Part of a small language model's weights.
Size: width 128, 4.77M parameters.
Architecture: no position embeddings, untied embeddings, normalized queries and keys, ALiBi, shifted keys, value embeddings, hashed n-gram embeddings, an embedding shortcut, skips across layers, capped logits.
Training: a variant of Muon for these matrices, 7611 steps.
Each number is 500 + 25 x the weight over its row's rms, rounded and kept within 0 to 999. Layers, rows and columns count from 0. Numbers have three digits each. The size before them is the row's rms in percent of the matrix's.

# layer 2 attention output (transposed), 128x128, rms 0.185, rows 59-101, columns 64-127
100:486495543475501505550549467499530516536542486473496487493501534510530523489540483525482484523523479546520491473523567465512505487511503523499518495489524489528505524498486514482511490467509471
098:499501515433512549510491500501528481493539474525515511498494487531477498504510554445498511496504489517479520479508473465536490472497527545515497496548499511492529532483488552526476457450493499
092:496526514450515528524499497508541506489476528538532470455484517460518538483440518540503507498500521520523475492503486500506511451516480520444494517509531464551537483517491517499506563520508522
099:497502502529494510433511487487542529525504532510486519453484548479544507497469512459538497486470481506475483464479550492473509511543505486516496509480527482477477469468550498495529460500533468
090:541515463490506511498485489468512509504510491525537506484506465524524488483462469434438529537480475503471513503521482457484493517467470456478476494512467523498538509489472502509508518479483476
089:465501454535537491509466484526508487493533491491499517522462485519476469517453519538479516469494471504519505513516518474490495506494547507536498497507514478468492480491502538456504490473450471
093:482486452536508514486489491512423477484488512530483518532503499480464500513552473514498487498532456523464495540513487499458485523505485447535509460516484500478452527534533507548496492482431490
094:575497489531546488500515509481483508495487452483517472513462509502530467460487467515530510532519520492532492501531441513483501502457486495493442533482522507529495517511487513526529459508531463
084:489533498514475482480495534517505485500498486496536530457472517456447518514488505525506489509479448440466514543488480518453522491492530474527526485483515479478481474515487520503487526449474479
082:474528523516454529494529457475531519469485535494519560534523491523490478513513503472521467506510542452485493548507529505493497498506515490505546519474489510517487489453477500476475567475494509
088:535526492474496519545509463500498541519489533523481489512482493520439525526505468530506491513470523526480496516495518506517505486564476500489472488538495491478510498513524492464502461526495527
096:529457470448488513541485437512514488507514452520528532520459482488496529488494520486529496482510507494499448480484494482469479506481479469475502493492507480509511473483497508518492513517499487
092:508481522563510495555515465489489477447495531530525449522510482480499514478493497507529484492511499511538538521482492535501540463523509482455516486489507441480505484489519510495544495536494497
083:500514491488487495480554462485528501508514504533490502438506524498523486485514457504516472514555513502539521487519524518498470486506526537543492450500545488509505485471482497478478428499493507
089:531546517543500500523508541476538504498502526507482483521506451444499499534486531455501499492496516504490478507463490481535458553451480555452452495457504523491503484474528482506492467513437507
078:457543508515502502497465491510492480474477501491523536478505476487460468516506453484521505499507482547454475471519506482466427485488497500531503492486466484507477483463546509542497501486489512
093:494504467555503490435520495481489509489488534492486490522500523479513514512462469476500539500444523514500490482427528507492512543470483481465537516476486535452505506484491492459556517514516493
091:496509558494512530493504486518476484449486495507464462528480474471481491467506489499520479479492497469496460501478543521505511543539535526509489502496520501476511498505462563478467483444550497
103:516478529489497473488560524525535519531492537511531517460489544499504472473493478495562489517552491484479507523489469482489510482472469498526505491518498523508454497513491503498465555465503517
087:505538472479523513479509464496524497512501484537467441497504482469517512489472502529518516501470486461493509523530525505498463504569510531509474537456512538511511472475486483463547483469492492
081:492489557516498484467486472470494467489497501500512493499495491476515511514492503500487527475433511473483518522505524473499523506500449515535507508491464505535451524511498495461475502496530533
078:472494547538490486498468519486484472454494506507508507512503533508521553508473506455458483486496488464487490513504504496483496468503481527494582529543514534530495477514521544520480486534482517
099:538463482485479477528471522485536483511481442458497495520491495457522500475518499503489499464546460540502473465518490500496530521482435541479506526494493482507493532482492501539578534543505540
090:494479502500496508525459488453466487514515486496507475572512513486498469498487530469517529500457481478465536498510516525510471540485509514509550482515496463478482493493475433541455471463507510
103:502506536499527472541507529457490500496470504490514487528520476473493457493518507473504500548525528438494529465479489501554491529507442502502483533493516509536459525434492474509460479507513515
093:477502458492530507480493543508523539498501482548499532481463480524497506495448495527539488501503489540485507481466438500495515478467508506491525504517511554484497511448515527502533492450477519
105:527503500485499486504538522480532472517472520508501483477501497461505520500537509504512514569519503539510507505481527464431519498560511466500475543514492491480461475536499487492487532513475486
088:538528525501536489498463496498458475463470486503470530499517510534528517530503507545526522495508499511494464507488507480531515503535515525546494500534486511507558507510518484451501481479472510
087:506499536529506494491505551479535515516520506460526502471522495507468464480507525519524478516457523520519458496527502504533553507467475470500493535507512490515469512505450504555533461471516515
085:543480490477509571523541478498502503513487484507507483481517510521506539559463480523498494561519492512547514488471508469513478493496488490532477508517479517452515528520490527519497475499469536
082:487489516524528490429482492500495536509492489537495503436474458525486513498507547478528484537500496504513436529496489494466501457499502519524520488520469501469479510533556497486500539478510492
088:538485533562486517492464489486491488516479500474514500508527554526552480492514500492508486480481492482541501511485534508495485460493514491498537496469462514520473541473523531530489508544500506
094:473475430506493504477551491455527525481497523538519493439515499506519475514514462491491467465555497489511504503496514516478508481500498507484503540458468474573475501529486525520488518509488499
084:561572463504527519470515462493494450530495508508490472522542529524492487525541492497495511523512465490500504539503489534491508510515513518481515485512553540506489505480512457499546509515465511
087:491485541482528515491502480506490507505538509523518484510522511513489557524507526489460538510491485518467531465559548507509502521529483482504528503538504521522516534478511565482467478520520523
083:540475494484519450513514562542453523500491525519505493507486481481498530515471541505502464511517487505495443525489476468524504529529486528480488459491542517509467475507510486489526518488487422
093:485524503553465495453465533493475530493532510509516532538531463513467517470538508502492474472498487507518541537478525486459457508506474480545497513508528500508520489499529503548508503492460495
078:466500515504473537495505478512496515475486535494496495525443510499511508491443502564504498509433478512522492516492462532526526576469511536535528488468503492525517469500522516522504529522527510
089:461482496486487516478486473472502482489516521499503523507520582491506475494472474525509490485482481501515549534483508460483472511493511509509497535459506475490467506528541523454466508480470496
071:501502448510514545491496450536521477496496495507508527516528471550479514519543501504483524524529543507508496475487527506544482509498525500479521521530449479468494511475520477486477504508489536
080:472515493486488521459521501477485485508482502513474514472505516510509514494498546470491495537479518459501499555549533468492530497509514490470516570488486486500492514513510512462496516518490478
080:542460508475481498525509462519513462512526487522522446483474511487487529516485532500487563509492498522456553535511502484524560458515478499505452517503467514458458484491527451469466500498490514
082:515529500508489541471507467438479482470528511482495501527492481472501512533502557522506509501504504464491527538502489477482490503477444481513553511470493530530499498528499511499532490473489486
# layer 2 attention value, 128x128, rms 0.192, rows 60-102, columns 64-127
112:495524492490469486528488484512488493529468506452492496484488469476481484493489473490532494504516520503491507494541544495485437500519449533510531507511530519487501574495485492473511467488508502
096:502513476520501429503526517492519470486489510530493527486549548536527494494496505485478524503509497516510499479537470477495469482501493481521532499484465508516502513489504504476529439528487529
099:513525513518512534454532515530526519543480509545481496508497489502555488511502488485492492515491505513483482471515507529494451524479465491454466512532483508469501502465482537466549540506478515
095:502508511493482484487488485490500523505488533443503504522473499473525450500412509522515508552516519528506534477515508539517473496472485529526526497481456533471483554499548518517486463464517515
083:474501505571487495505481514480529521518514476485514533436501520505482528487481489495484491506506520505502498458536471550479519498544486490486526512532563493492515526478482536488527473498484564
098:460509500497504504512517472468518474521461523521522484512510488486478500529442466517504511525512488472484492486483508499523525525501498515489525486494488541510462467500492497529465563453541492
086:471485476479519479495472464502502506522497518499501488479507483515464542447511509510527511504444471487506517517468479500472484510498514498497558532518473543502507528514471525508506508515542519
073:519507513492506506494477468445451528494571501526506517488560518482503506504483505504506475511541480505515477486498491544460492494521454466521485511495515503495493501529500500459478519541480500
083:460508478509486505547524490487528485485516508492463480459506448485464478493506461568454494510491468538497510518480501528489531515514516524489492514491444445506530513548531486498511485498511475
081:538511516491517547502485530517528518532511491525456542541436563450522443515476505523494460495486463498515459492469483479515481524491445506514512526479505494494467524501527523550484521481504490
093:510514506507511498460482507540490537508479460538514487494503515528505571482514513502550494486486502503482508475543423507467502504488497531499459448502520491497473501508503520494535458498475479
090:513464504471475497481526503481506486474468466541468494489538538463476501447480551466513467490501450465466524506504548523508509477502456493482460480509468518492509534519502513497467518486570499
082:498513522504473553504531488524489474507532530486504493482524505483504469484521493512459511487498493457454491514530555480497511515510513529525535464480476530536495506499471533501489502542567471
081:516481503502468533504530508469504508529510501503474495496503551528506488505486511495506514515503521473494528513463501523488567504523501471514488523454495544502525489455497517510487502487529504
086:504449507564500479486474527498583520508546509465505502491496476511459527499569522509496487508509517496496492495460470510505528502512470470487518511503508528521493470465499504535506514518522537
083:508542484518533454485439545516486522490501487460522534457459516493486498499459502489527492527514499501531482473549469460489516508490474512505444508541520494510478476493493507504531493473482498
081:475461492483493512485497491531474494533497502565451539453521553497514528492542500447481468516516489488546490480528526498478519492502539503487475519490525540472507501517492453564474484445476494
088:505536509501499526528477470488454483477521451504492489513481491492495499521524540480500487516487502519462469465492487507494446483528463519525519528541465505445492479499462469504516532515519493
085:519498512498532479516500534574509526514532472493503476520491480500483442513488494495497473504509522508500556475532512472531539475470561502525472528525499469512526475505480480569489526498505555
084:492494487480530485493541503505515546478496507498499461499484479493482478533502542476482504494557498491498519515480533482529508494506500534471464505521522483506498520545490487507476471487512512
074:432519535514511464521475505539535495462458507498480505498504508494502530528474520509494550450486539500480506504469474518480514541479501508499500487511504511463520550465494465450527524492518501
085:507484520494486512522502526481487542467500486523462509458522529534508509473524508531488477493509525492475473514468484480522534497488520513493505494506479535460508520521485528523494527506488511
080:477444517498496489486499476492505502554498519548492472480497471467519513477472498525533487537514511518469416525514492471496486475464535510438518496480546435484445486478468492489491516462492488
107:504490511482517516515545458454496479484524533508465470499513536510524491476498472547522528504505477541521544536449554492506490479484505470506492504500476477472495473519518502500460526491480485
081:537487469480494513491479510506489507503461517515515521479482482535531511490538474496470494465485524527542498490515529455502498465497485479527496526514491538454476495480517509519468483510496567
100:462505479494474464508468531470495460502505504511498532539501456467441452502503497475500505497546494492524509549496501497507488483519499474529523507506475488472491508503502482502467486533564511
078:482526469480499530539470471486515490504507474491533483482478483476494570489495485465523484446439452509503553560489526512523490537493524503524536537510497484499517512477494523519517524474517536
082:490474552498485518511470504505496527507543534484530514537481527523504453492500516526502476496498514522500501517495454500483539529495457519520548490516443521435473521466490558479504480539526472
089:501498563483484506537482488478516496497464472501476534468501487526495508517469504542445526479523502460519494487493515510509524449486462506563489489535482510498536515496495495481504533507479497
083:514514482515495508489522484538539500516513516460471491498519462476513524520525452500563480473484497524492473491498498494517482524535497517504560515531510548483519538447468504494496490474528533
093:461522480481514518537511500527506531480500520492498473424484466505515524515522520477499550477510532473480539509469553494501502526522496525463511495507518481510494468488507450491495524491522501
085:506548510496499514524531502458517469513465486505541540493511570497545491495555498503503490520556506533489503542496541499494499482490484487544498525495450453513466496483527486510491519461479538
078:468506503488503503490486522516487474500473454443476481524480437509479501451482466496527511487466526440489534504490469552445508520493492519495497490466453499534522533503494477520494521476479503
083:505515513476488463480480493516469515492540486506490501548509484509520504479502486532471523490503504483511503508523510481529463501465526502473465537534464499545510469494521500504486464468480476
071:522500496491496501508491541488530460457510527540524487538533526479492467506532527501489494488462449495562485465510494508491511478532490437505535482512476506486531512463491534548491499529492533
085:470493559489499485518501488444494492469469532493489483503513463452496466520499439503500503492499516506506540542530515504516517488517515522454488522525503511509481492484524481524488535471559508
083:492535476485518459492526468525451516479497449494521540485499502495460476468529498476502505535506529509509502495489502481474489479511490491527488503514506498474496516468514481472502482488488475
071:508483490466498459499507461561460514502492481534505491487464539517537517532509504532477474522506495529501493495528502459493532498489534486548489501459518537479515528500502494489525495528508499
074:486491484546480516486544558519475534470500527505522508496479532493519468489484462507516498493514502483436496474518516510471515494513562464499457532507470499488540487548516490510474513505512510
085:553486495473468513480473464510426503494500518490558504470492548517527504479503503519508529475541469494516475507507502494498506503509571482527477534510486514455500493536484529498515497443520510
078:491480418509423509510506481509509511487480535484480528528521499533502504524472484513527552511542493502489457528501521501493520461528457510479453494475499467527500493457486496510483506528506469
078:484531480516476489525472498497503474563516522508523483466523519528577486469517493486548507453469494500546483562478477540475502434498497516500490502500521513500502514514515519492510482525467493
082:526465537525477473504518499538493563501502495532486486459506530510501530515517489498485530500504530493479511512472520528504560453480513499431479509498495519519497504458519518483550485505469503
# layer 2 attention query, 128x128, rms 0.202, rows 64-127, columns 64-127
092:532530496492498478504506521487503476481546469520472507519494481500485504508563524491497450452530519507513496511489520484537518477491499495517487500473491460488527483519491475473509494500541521
101:472465500527542472537476504481508473480515492475529451526473503485502511506469478520508458495478485492508554501492525518530532475446497501501512500532515468449488470467517510465481510519477531
097:495509483505496550491512458504473483483474479532509497477490505496515492524497526519484524517504521529489516462477498538483456491528502494518531456487549466466473496517532445509490461446495530
099:462504539476527490508506485484503445517517515498506499537520491512493451492507467501495490511508461482511539477439484488546508492458504494501518531483467504454499492474474545497499527527457482
101:459485507531485484507564489519510529495504509512459534541478523461500514478486502519504467494451511503508478499487522497530493521498494515473527488510524516467497506502498496460527483471542519
090:497516519468494510529512522514522497453513451503499522553502494534532553457530504500485506512483508506515455528493479508497509534517490489518502516519468511522515490488480554494482510494544458
091:504478505550489458525490531521468435475468507500499491516506445508525501501482552522516490517512499478435510526484517526528486455518500508503526509498511496502479480455488526469526545493483504
094:539526486475460459489545462497455485471525511500538493470549481526484493494489465486499466523519463488476527507479496497515479463501561522498500540514496506500433495470476492510479562504501506
097:440515510495462496497537443481498513521511536481492544487483498498508511455466545485534511505502512482495461508514462520551507530495435501488519519493511513505509480491492481457518510541509530
099:534538490490527538466515488572515473543479521484497480491523525495522499507535479516501550467448518530504485510473496464497518495506504486512514499511511534474497458560519487510523479513460489
092:478501461526548502518471499502521505498551483529481548447452475478519505517492519483534521511475463522488484494515481456477453506453496472493530532509542514494475526493528537526501494514441464
091:475511530474465488493503469489469496468530498454487472507508498486502472517490484458561466501495513504542514515493493536496508497498488519471524505455502465530561511531539461552461496500498476
106:513507503486496484480519483526528531532519528514504498487464477554465490440485538481520509499498517478511462512531512474502512495513519540504543458488520503456515515524502506450530515495463455
106:472505518485514516456478520526457520518524539479497562527461485512449511510516498534527465544469465497510468496521528463516538499502544500505511499512530512507481516518491488526475508509543486
099:493505519532496495501484476510502464533474461529495466475511508491518515531493517478478495567460551452492493454464477499471547488484472512480488490465482476474496501509500494470532485490486495
097:518514505515531466513519487489462483488494505476481518473516485493486508486505524535477503470532556548498480517524502509513510480492466495559494483469480539524435535490486543511539481466515484
093:485466498515503531527526450487512472485476552487506498474531498460505516507487543533497533534454523547486506457478522498502498497502463544515471488504488485516519468502513521482485495510515485
093:479490518534499559469457497491490493485501480504493489520501489484504527499534495491495502533490511513489480507503531515466453490481495480503451526519490471449494483446511454530559466493489496
093:497469542512519476512512510488494512543468506514509514460440483459533531497519497471488519550497499518477545508500490469507481484464482521525521520530482491512523500518510500501495476515537463
090:538513470490516438507494543526504522500480478504491489513502510510522444469467487454503528547504513514483483487467525498520499489462485516456516531513526486475534476474561512494537509498470494
093:468458513508502488492503497517478508474513515507476514528479501507473489473494559515533484508492504529514513510498440455499476477489486485536533507500533540484514533497499512487477528458500496
088:478471527495500524514519462541533446514484543512485494483523494533534425531468494519462540540515493497460536508481534480523491484543484525476527511530542538432478503482512470502502507508474478
093:524504521484495534487484512482480481511501460474519478518487517522493465555510517483502524487510484499522482512461504532515498529505494486514462543507485538475527516500506501548508505498491511
081:502486515483465506509521537492508533466496501535488495511466504505510470526472495509468477493520523500453490512508456463478526487510505476493484505526558507490469535554500547506538457519489515
099:514491521490550474480528502520526517461504489537453505492484536491509545515510534457496526499523549494537527488441498440496503496488482451463516529483500517506507500492485506525540536521536492
079:532515497480468455525484500510510515523479526479532510459511481542503482458461485530526499509499486497491519494518443491514500475507490463547496508501467494492509528545481510499567482509534461
103:524521492502501457472471521488517520535534464509505463481555498492514518543483517475483515503464480480490508550457501480469487462486459483477518557523484471484474529512511517513452509483501489
091:475510491485513501497506518488524524483494482504511478476459455548510494498534522535471499474447524488496524511502497487519481510526495473497515508503498503497487472517481506487497556519493505
086:494478502457507483485483506490437481508497492455504467496501464506494489494491511558507499457514516482501508559532510539517504508469478552526501532495504460517507487483542537509505515490481491
099:489538489492507475535492516491519536502492505463507482529467507485507490473504492491506505563488537475513488509453508514499513517499487519464527439524486490484518506500477504476468482531489456
091:494482516470486550502492526463471514491476524527510529546518487496488483485481429492491497483499465477464534496493531459460481473458487465451489529517503483504493493525552499545499482464497526
087:516511533499516481524502513517439505522498556509487502500498513509487503468506545478491508567477505519471497506528482479535510463465483459474548516455500498526487508549514514522558490481532521
049:507475510509507534477485507524499506454524436527513541493527525521477494500543514471450491484490522507508547473503537501512500522507476506499537464504457485497511506484496517473505538487482535
052:572505458483534493478538504513515494451505476473506473506495530517504495532516512445530458478488479506487530510512532472510510509524504455526527501529475466488536490494490508514476510456512524
049:515534510503491508527475537509458523538491520497503504495521480460479533514537515479514491499480518512501505497534490481517522478486549500477479503530473504466496465542491493488524467514564480
053:477510492501494533522499486494495455478523524471465514534498461518489496507505514536492511497491478501519477521468485522482419513491515555484512539500524510520501496505499517507540470487476495
060:520520481482514509448516485487496515472516516507472515505495523499462465502474508556525493503521488499525515512480517559462511515476490450557530493509469503523511505543496553511510487499529523
060:502461520569459478490522541522498487485484509495537483470507476530488488511466524490513484464510465516490486487546492507518478521507513507548490450458500471513484515533481478520462541505512508
060:528521489516517493540470524492490499504477533495504503522489493483489535496480470507506480530465526514489478474521505502482491489567508542457524489519515526502502519480505471506466516439493487
049:436501451468518496465497509501534514498506482533512492473529486510523490498516493476461502504490547461519498520466521495517488495493517457442520525522483504471467524487500512509532533518494459
050:513539486524493489494546515501508482526501527453511491520431467493530487475507523501522505528471513501469512493510501482515502512537530497527442495502536509539511476512518453475474520512494501
051:558495503510478532441493492499484454485493490482501507537515512442517512490525512503494548495535525524514490532511479477487450501493476511570453506467505509493544539530470548540492445485492471
054:501525494482495508518501494487479511481497473542482523452524460488528515530509503490510518507534516492533470516518502491503512490485518498498501496461473480493529542538528502496477503513481544
054:541485507493549494525504518501491489467493478523529460489462463513500471493504499476523532468512487465440508470513545509503480543503515455489499484509528492466543526507486519555516506501507539
054:467494527512479519485508492531473521516493551499499528543514468495516505476496466521494450559478475520529506498536503509522487523464503544504509497493513526467482519496524500487458527481507530
057:502523486505498556493470498461500512459502479492498530541533534527458498496495493496467447544488499477536515506484482490505489506493473492552504518486483522451495526530489573495480517533503489
065:488478504517487527516487519482510460472485503471506494512491492497493502527443512498527454516468503482504455514486468456484487526525483499504495514474505509494556525493540576524497532508486470
044:485486485493466476494470513528441485482519490488498458510536536507456505497504514484506503456526501495525489548534501486492488490497468509536508503461477519521449494513503527509500538464487518
153:501506519521487468486473532497513498508524493497482456495464515510509515510466486541492518472544500478487477470453570497458480512508522487509502493478516507487532526526508453502492512535483522
139:495480498530516497465454486504480517538529496514481500500511437500483495479514497496509493541469452518476511535445459499506514507509499514517497524517482463483539489486501480496503497494527527
146:512520575472476513474468497500483478491486506508476512497489486531505494499470445536508499495457529519503460498511511558553496464512489473526521556460485510487491469474483487498526477473524512
138:511478496534486489496515535487543469510490468489508516512478505485518532551518480484516511508491489496470485494495513520512520413477507540533484475508534552475446535478453482546502514507533508
152:496501509515488551514510455491509454446495485490522447472494539469539527454522489494525506502486493474521474495444463501535519502483531546498511493496516481515487482490519470516499535526489491
148:539491496458503488489526534458454486508483480555528479482491509481533588520512481502487522491505449506508525482526496526471482517489511467534501505503493500546496465474506521505473529511513509
151:462529455512480495511515524500496536516514539480503488496486463519514489468476448448513490523524508495512446458506473497507542501524508485483552504499550552509496450480503524476507510504443513
157:490513504472515514482480490477497423515532531498509498507522502538487506503493550517476527475480521471479464474521491500500498512500509523505524477528479500453491465504528516490572496554518510
152:520536519487469506516505478470507509546488474469498493483539469518552495529459514490505510523520551481501537498506533480495535525544531501505506494445537471473497506464528511537495482503494487
147:502488512529475547529473454498510540489511501493508494507519500476530477500497469482479477463496496502509490490530513508475505447476467472448511513525440500526519515514444457466485490511515513
151:518471476561482481472462453491490471509477454509461489498459482485508513485543503503499501522457548509543458469532553493513498465529511494477484515491487518519529473512535520495499502559482501
121:493530508472498465529475528496526475475496529480517498516546521480497517464497458554506514512519513459502489449486544505521522512451475477527495477487511523485469483500508487467538466449517540
142:483518493467492531501511492492506476527515511502480481517401529509524483499482487506526521468507512527521541500496483534467516488524532539488545480521464508497482507518489502543549481497493451
139:509492530508506517510478527533505489526486452488514488500501507495452523489511497482536462507464506506506475522498505487446505479487478485489505465475496476503496528526501485523482472505481496
145:513527499484529504505468493530485499508491530463531489529484501521544528523513523473525436520503515488505521459507516485524481497561503518517497504484479459524478503533485535523501462511517504
149:509451577470520479462526487557502527500510477489504530537492482532479528485488531505488515491500497481505460524474506523495560542538508513490502508518476507499462541495476512512476477500502515
# layer 2 attention key, 128x128, rms 0.195, rows 64-127, columns 64-127
100:473489503507497479509485513534488511509459523474502467476500467451466493493503472488544521497499480522499486501478528485479539511528532491490497466500536503540463512493504443545505509491495505
102:490519488499498511558467512478430523492480507478505468562510503506481517505531492514533488496503535508469503479501508511500530530532520526526484490546513506480436535489545495524485552556518534
081:525496512450500527450500534530508521498536448497502492521506540503552475550529480524507497484470510475483465536499505474507485523486476458540527502474513461503512483505497525483507505520509531
099:520525522494495525504461502506500479500474478484450537465492455486522502471513527481495477464503462460508476438514510468526489525500569537492491523517511502501498515473480574488507464515504520
101:481498494497492456531483520459484501540461516502516504518509494487496491475526505511467508522467525493478509507491540468492559494522493482528457504548470524471491483502504528473507508490562540
099:500499527524513497589519510481454493493496489476473495535572485511498518467533527506459504488488457522480525546472525482506537523534550504499513502504482536478443485499515480513475481498490499
095:515501506520494526527458507471469495475531489466489497534529477471511459501496508538447473506478504490476533481482503571469504491529533514502482524520512502534443499484517548485499540539493523
094:506520479514516487502509508527494557499539538510524487514530492539466507514472513525462513498461543503472504442501461512519498479481505520486474476478534513506452494511504470488467539508482487
105:496519495532495518491500489467486496460480526513511519498541461541437515443520476510465514523508556511493479494535509489452512485538541481513475502517503499491444459517491503508461528498510521
079:478537541502515496498529510442488484534502516536456487500477522479509475511535457544471505495513486498530457534472537516530501478442489477508495475509521511507474498473509475510507496482521473
104:502494528481502488524513495511507481491488498509499474515509513475539489478571500495489509505514458499469499457489486462545520531466507526471501520447505504500510534469453498507519464504485447
093:510515541522524511493466482505494480474495484479463495501542510478454497528481487468506492482505500451519532530463456485471483514434511429480520490480506498524512529483522532513500494484519505
094:526495518492467530517563472471500470512509518526546556480486489502497500501515486471483483498566464484519519454493545476544513479508488511506523455483481485501554473505497468479483517502486507
100:484525505491459537513514540447517518490517547487496460543522515454505482470551541529485497506486451507506509493490471508501513486544490501514470497507512537502478519515463508484495511511514526
094:495505510527522468546504440497540498444510492496460479523540473511459508477483512515548526513505544493494484543479511471518524536506477547485482518495484480476479493539478532515463512524519478
099:532470450529507479449538483535508499509532503533492489501490496515483467491484475509487490520538499460503509522509522539470521483510480477531544484464480524475478497501504512514504478492461484
076:513487513497496503481513539489474553489500494513525495470536506437489507521497504488528489497547547458480540522511499519522483493514500463526478520532460484547483464499495484526471513514497518
078:531486529510504480526507494505481473519481517461498517482503524479542491545524507486527511523480490532492497530495513510497528550484486503533498515484502478464513433529502490475450526479493521
087:452490508502500493459508470530549536585494484525486489454454521531511497500521498500509507529500511472546517544534497479515465509482472491531521497487488504514569512517533491484510492510506488
097:512481441442523497444509477520554526529507471509499491479448502504517499503495492514487517530535481539522462489484482487506472464486483518549508474489476486476574519508465479481514481501470482
078:511411467474497494481478472491510541480485515503552528522527555472504487482499507481478505512496489513522474521524527491513524472477485486475494500511503461492485527507452519487516466516506515
075:479517485555464497490495463472478494486462540479493510537473525490501451510487520511536528467508551518498511483495558532472511475472534486497532466513516474485511514467480485531505565507516507
090:495457468483530458511476483516449487431496521451511468554512513454511495491519517532507511481491488474478478517488489506493479463543473520529467519483483496486494505521525475497465489543505517
079:490539521532470522527502517544516498480522523488448526468506527475518502528484448495487485508504485440458492514513509526533501488511533488517472462514478489461468513506463514524474501503450521
085:541545484526506470538520480500486490480486511505541485516495490518485519535529534471512492495499485504525518460496490496514530503537440502504537467482522509509481523480508496533486516504516479
089:485499471487489462466528499513534556472543511521523537535487510478508504499452514559511522470477490493521471537466470499502493562514486496532480497462486512527509514524472502456511519503523514
093:475537518497477483517478522471461477533449486444471496537553503497503504499482491523482498471482479477470518507482526486506526493478500462501528506509496500506464488443503500525514487501435487
084:494509569491524496497486516464487491450479534559492507514458499531530498517465475487489509439500453521481484484479491463505525470514495479509464520497485491552519505471475540525480491453467545
082:491489506517480536488476486525411513502495488479501490489510470528484510509531507546502507477478508515493510472543469513514489457477520528532480514510468522502507538458482534496513492474494446
080:497482449470512495507512493510549465521529510527491504487460502502492497511516467521497469523520500497477499537501505455481540477527531524520486484543481498479506495533506497475494529513514507
087:530490513482479527497499500452518516510460536488507438483465510440453524482512489537471540513506467523568509557524512491493476497533504504499484455498514493483484465526463487473512488558520525
100:500494490516459473544456509516465508475502535454490523494533520497476445503462524529480528473488493482486518511453422503523511504474529472480514464486446505540478534509537532494505499483469539
043:449447504499521475517519530527497465470508443515498518495511506484478518508482496485488480574492505521498474509518478555494467506558494542473533464522474505501517514508493504510505534489456502
042:529506465525504475499552520515465487515475512459521483553528528505512476556489496496496468532495488501472507492470557502500484495503498467502503518502513526486537482483464519476456501466495506
054:500537485491475504504514483469445543556482490477501477485512518477494518501536490504524505534502494509540487520488504513485510484494558504515476527502471472477487493481513478496470475500544469
047:518504476482485529481560479479481487508549519516478517542518495494505484480484500484506517474510516506497509485500505509517470517463492500502509526484535486506436466543469473508526506545480452
051:470492515485539538486510463538480565511490507471526505482538497531488527503474543545519528512506512488470487507542511531479521532504542497466538478529533497506470486503478514492480495521494498
055:512484532501461526517534490526484507496495505472545534476531480484476476509476469534463458480531509491492472476509485484500464509525508508583491460489507507493464486517523476549527500477486498
050:503529495506498519530477485484521465507523504485477492501486519461510537464490506536452518490486490532514526510453497501506504521534527518490508489513481553499516499472517477467435502491491509
048:493508493527521472479493481495521494461533510545490492510483489510478491513522502483498474493460472494527464510495495497557494453543459524472520476486498513462504532505488530513522504473518439
055:519524503469513533508497538497474479534465480463514516520488499513523437506501497532503491538543499498483528479507496472497465512487525474552477539520471507520537525536469522496500496520536516
051:436490483491531495503474521501493472517524486490483504518475471513514488473513487496490491484494496453530480492516476482519521502453488500514484549480445479485540516464458535545494438492480526
049:491475530473457513472485542465548489503503491499501452493488466531530505531506543478522478521495489520497451491556534472487502465485525518508504474470502506529514535485519495504465489491542531
052:494457503542511481503464497464554466463503488494515469515514495488502506482495514491515498495542445547461491455504537498506496511469541483478509468470530510484531480502467507505501511472516493
046:477480479527457500501522501512460533486484504565498478458501492487493496476537499515486493559507473491474489488522496453476484475523470516511505479487483509493457478496517477474509523482494517
058:486479491486488551488524522481512518501494522506532512503529521473496535496511471519512439557499537515508529473512498480521509532563456490502491523495508540532477493477497544480433515506540464
054:520509470503486534484497509479531475492503498491451470502534480485501529467502483507522483487481498483501508493517498485537507577499509528453484509501479484501511540509502541484464529509531492
041:517483512534431492498503503466484470479510502471491478514527514519473501476460512515486481436517528496495496503508464479493519449486483498536484500499463513492486465487533476539479482462503503
163:504508517523492467483473531498511503507526501495483457496466509511506513508467483537490514471546499479485472474455568499459472511509523482503502494483516506488537527530506449501491508535483524
146:491482497529522500464455481496478515534530498518478504500515443501485493481523495494503502537474451519481516528443462491505518511505496516516494520517477463480526493487498482495500497497523527
152:513520573474478516476471498499488480488479501507473510490492489525506498499472442535508498491461529517499463496515508559553498465510489472522520558457486511491489472471485489500523481479524514
148:511475494533486490495517532486544467511490469493507518510479507482517537551519478487513514516496486497470490489495515523515516416479508533533490481505529556481449534469452482541501517505538508
159:491507511513491554518511453487511457445492488491519447470500540470542527458528481496521501503484497475521477492440457496536518500485524541499512494495508483517480481486520468518495534523481493
152:541495495455503485490529531452455480507485478557525478480496510481533581525515478507488527489507448505505530486525500528473483513488511470542500506500488498546493469475501521501470527514515507
158:466525458514479500510519520499491540510511532481500486494489461514513492470476450442514487524523506491515448465505477496511545502526509488484553505497556548512500447480505521478499512504444507
165:486510501477512516482477491478494425518532531497506497512520504537486507504488548516473522473478525471479464472523492501501494513502509526499518478530486495448499466504530512487568501560524508
155:521532519489469504514510480469504510546486477474496494479543465516553495528461511490505516523524549479500534492504529480496536523537529497504506493446534472474496504462528511536492483502495492
150:506492519525477546525474455503511536483510498497502495506515502473533479499501470483481479463497493508505486487527516507477507446476464475452511510523441502522510524513445456468486491512515515
158:516470477562480484470462450489491474506476455512467494500456481485509508491541507500502497524457548512544461472532551496516500460529509491476492511494490523522530472512533521497499501558482503
136:490533511462510475522488521481534468469501529492504504505547528480504511462512453553500532505523513470506504448479535502522520503449473477541489480487491523481448494495498489472537469455508537
150:484516493465497534501516492489509475525513512507481486517402533507521489495489484504530528466508509530527542495497482532472515489520529536497541480522455511492472512514486504543549477494486455
146:516484531516490516514480527536495494530484451483523487503500502495452528487507503480540456505462509506501475523497503488448505477493484484484506463477502471504505520532504486522481476505484499
152:513525497491527505507469493528485498511493531460535486528482500523543526526509525471524432519502521483506519459507510485522485496560504515514502507482484457527481496534488539523500465514514504
154:508456573469523477468528489551502521502506475486502533533491482528480524486492528507488521495501493479500465524474504521490560540534503511497504504516472513499460547491475511514477478497494515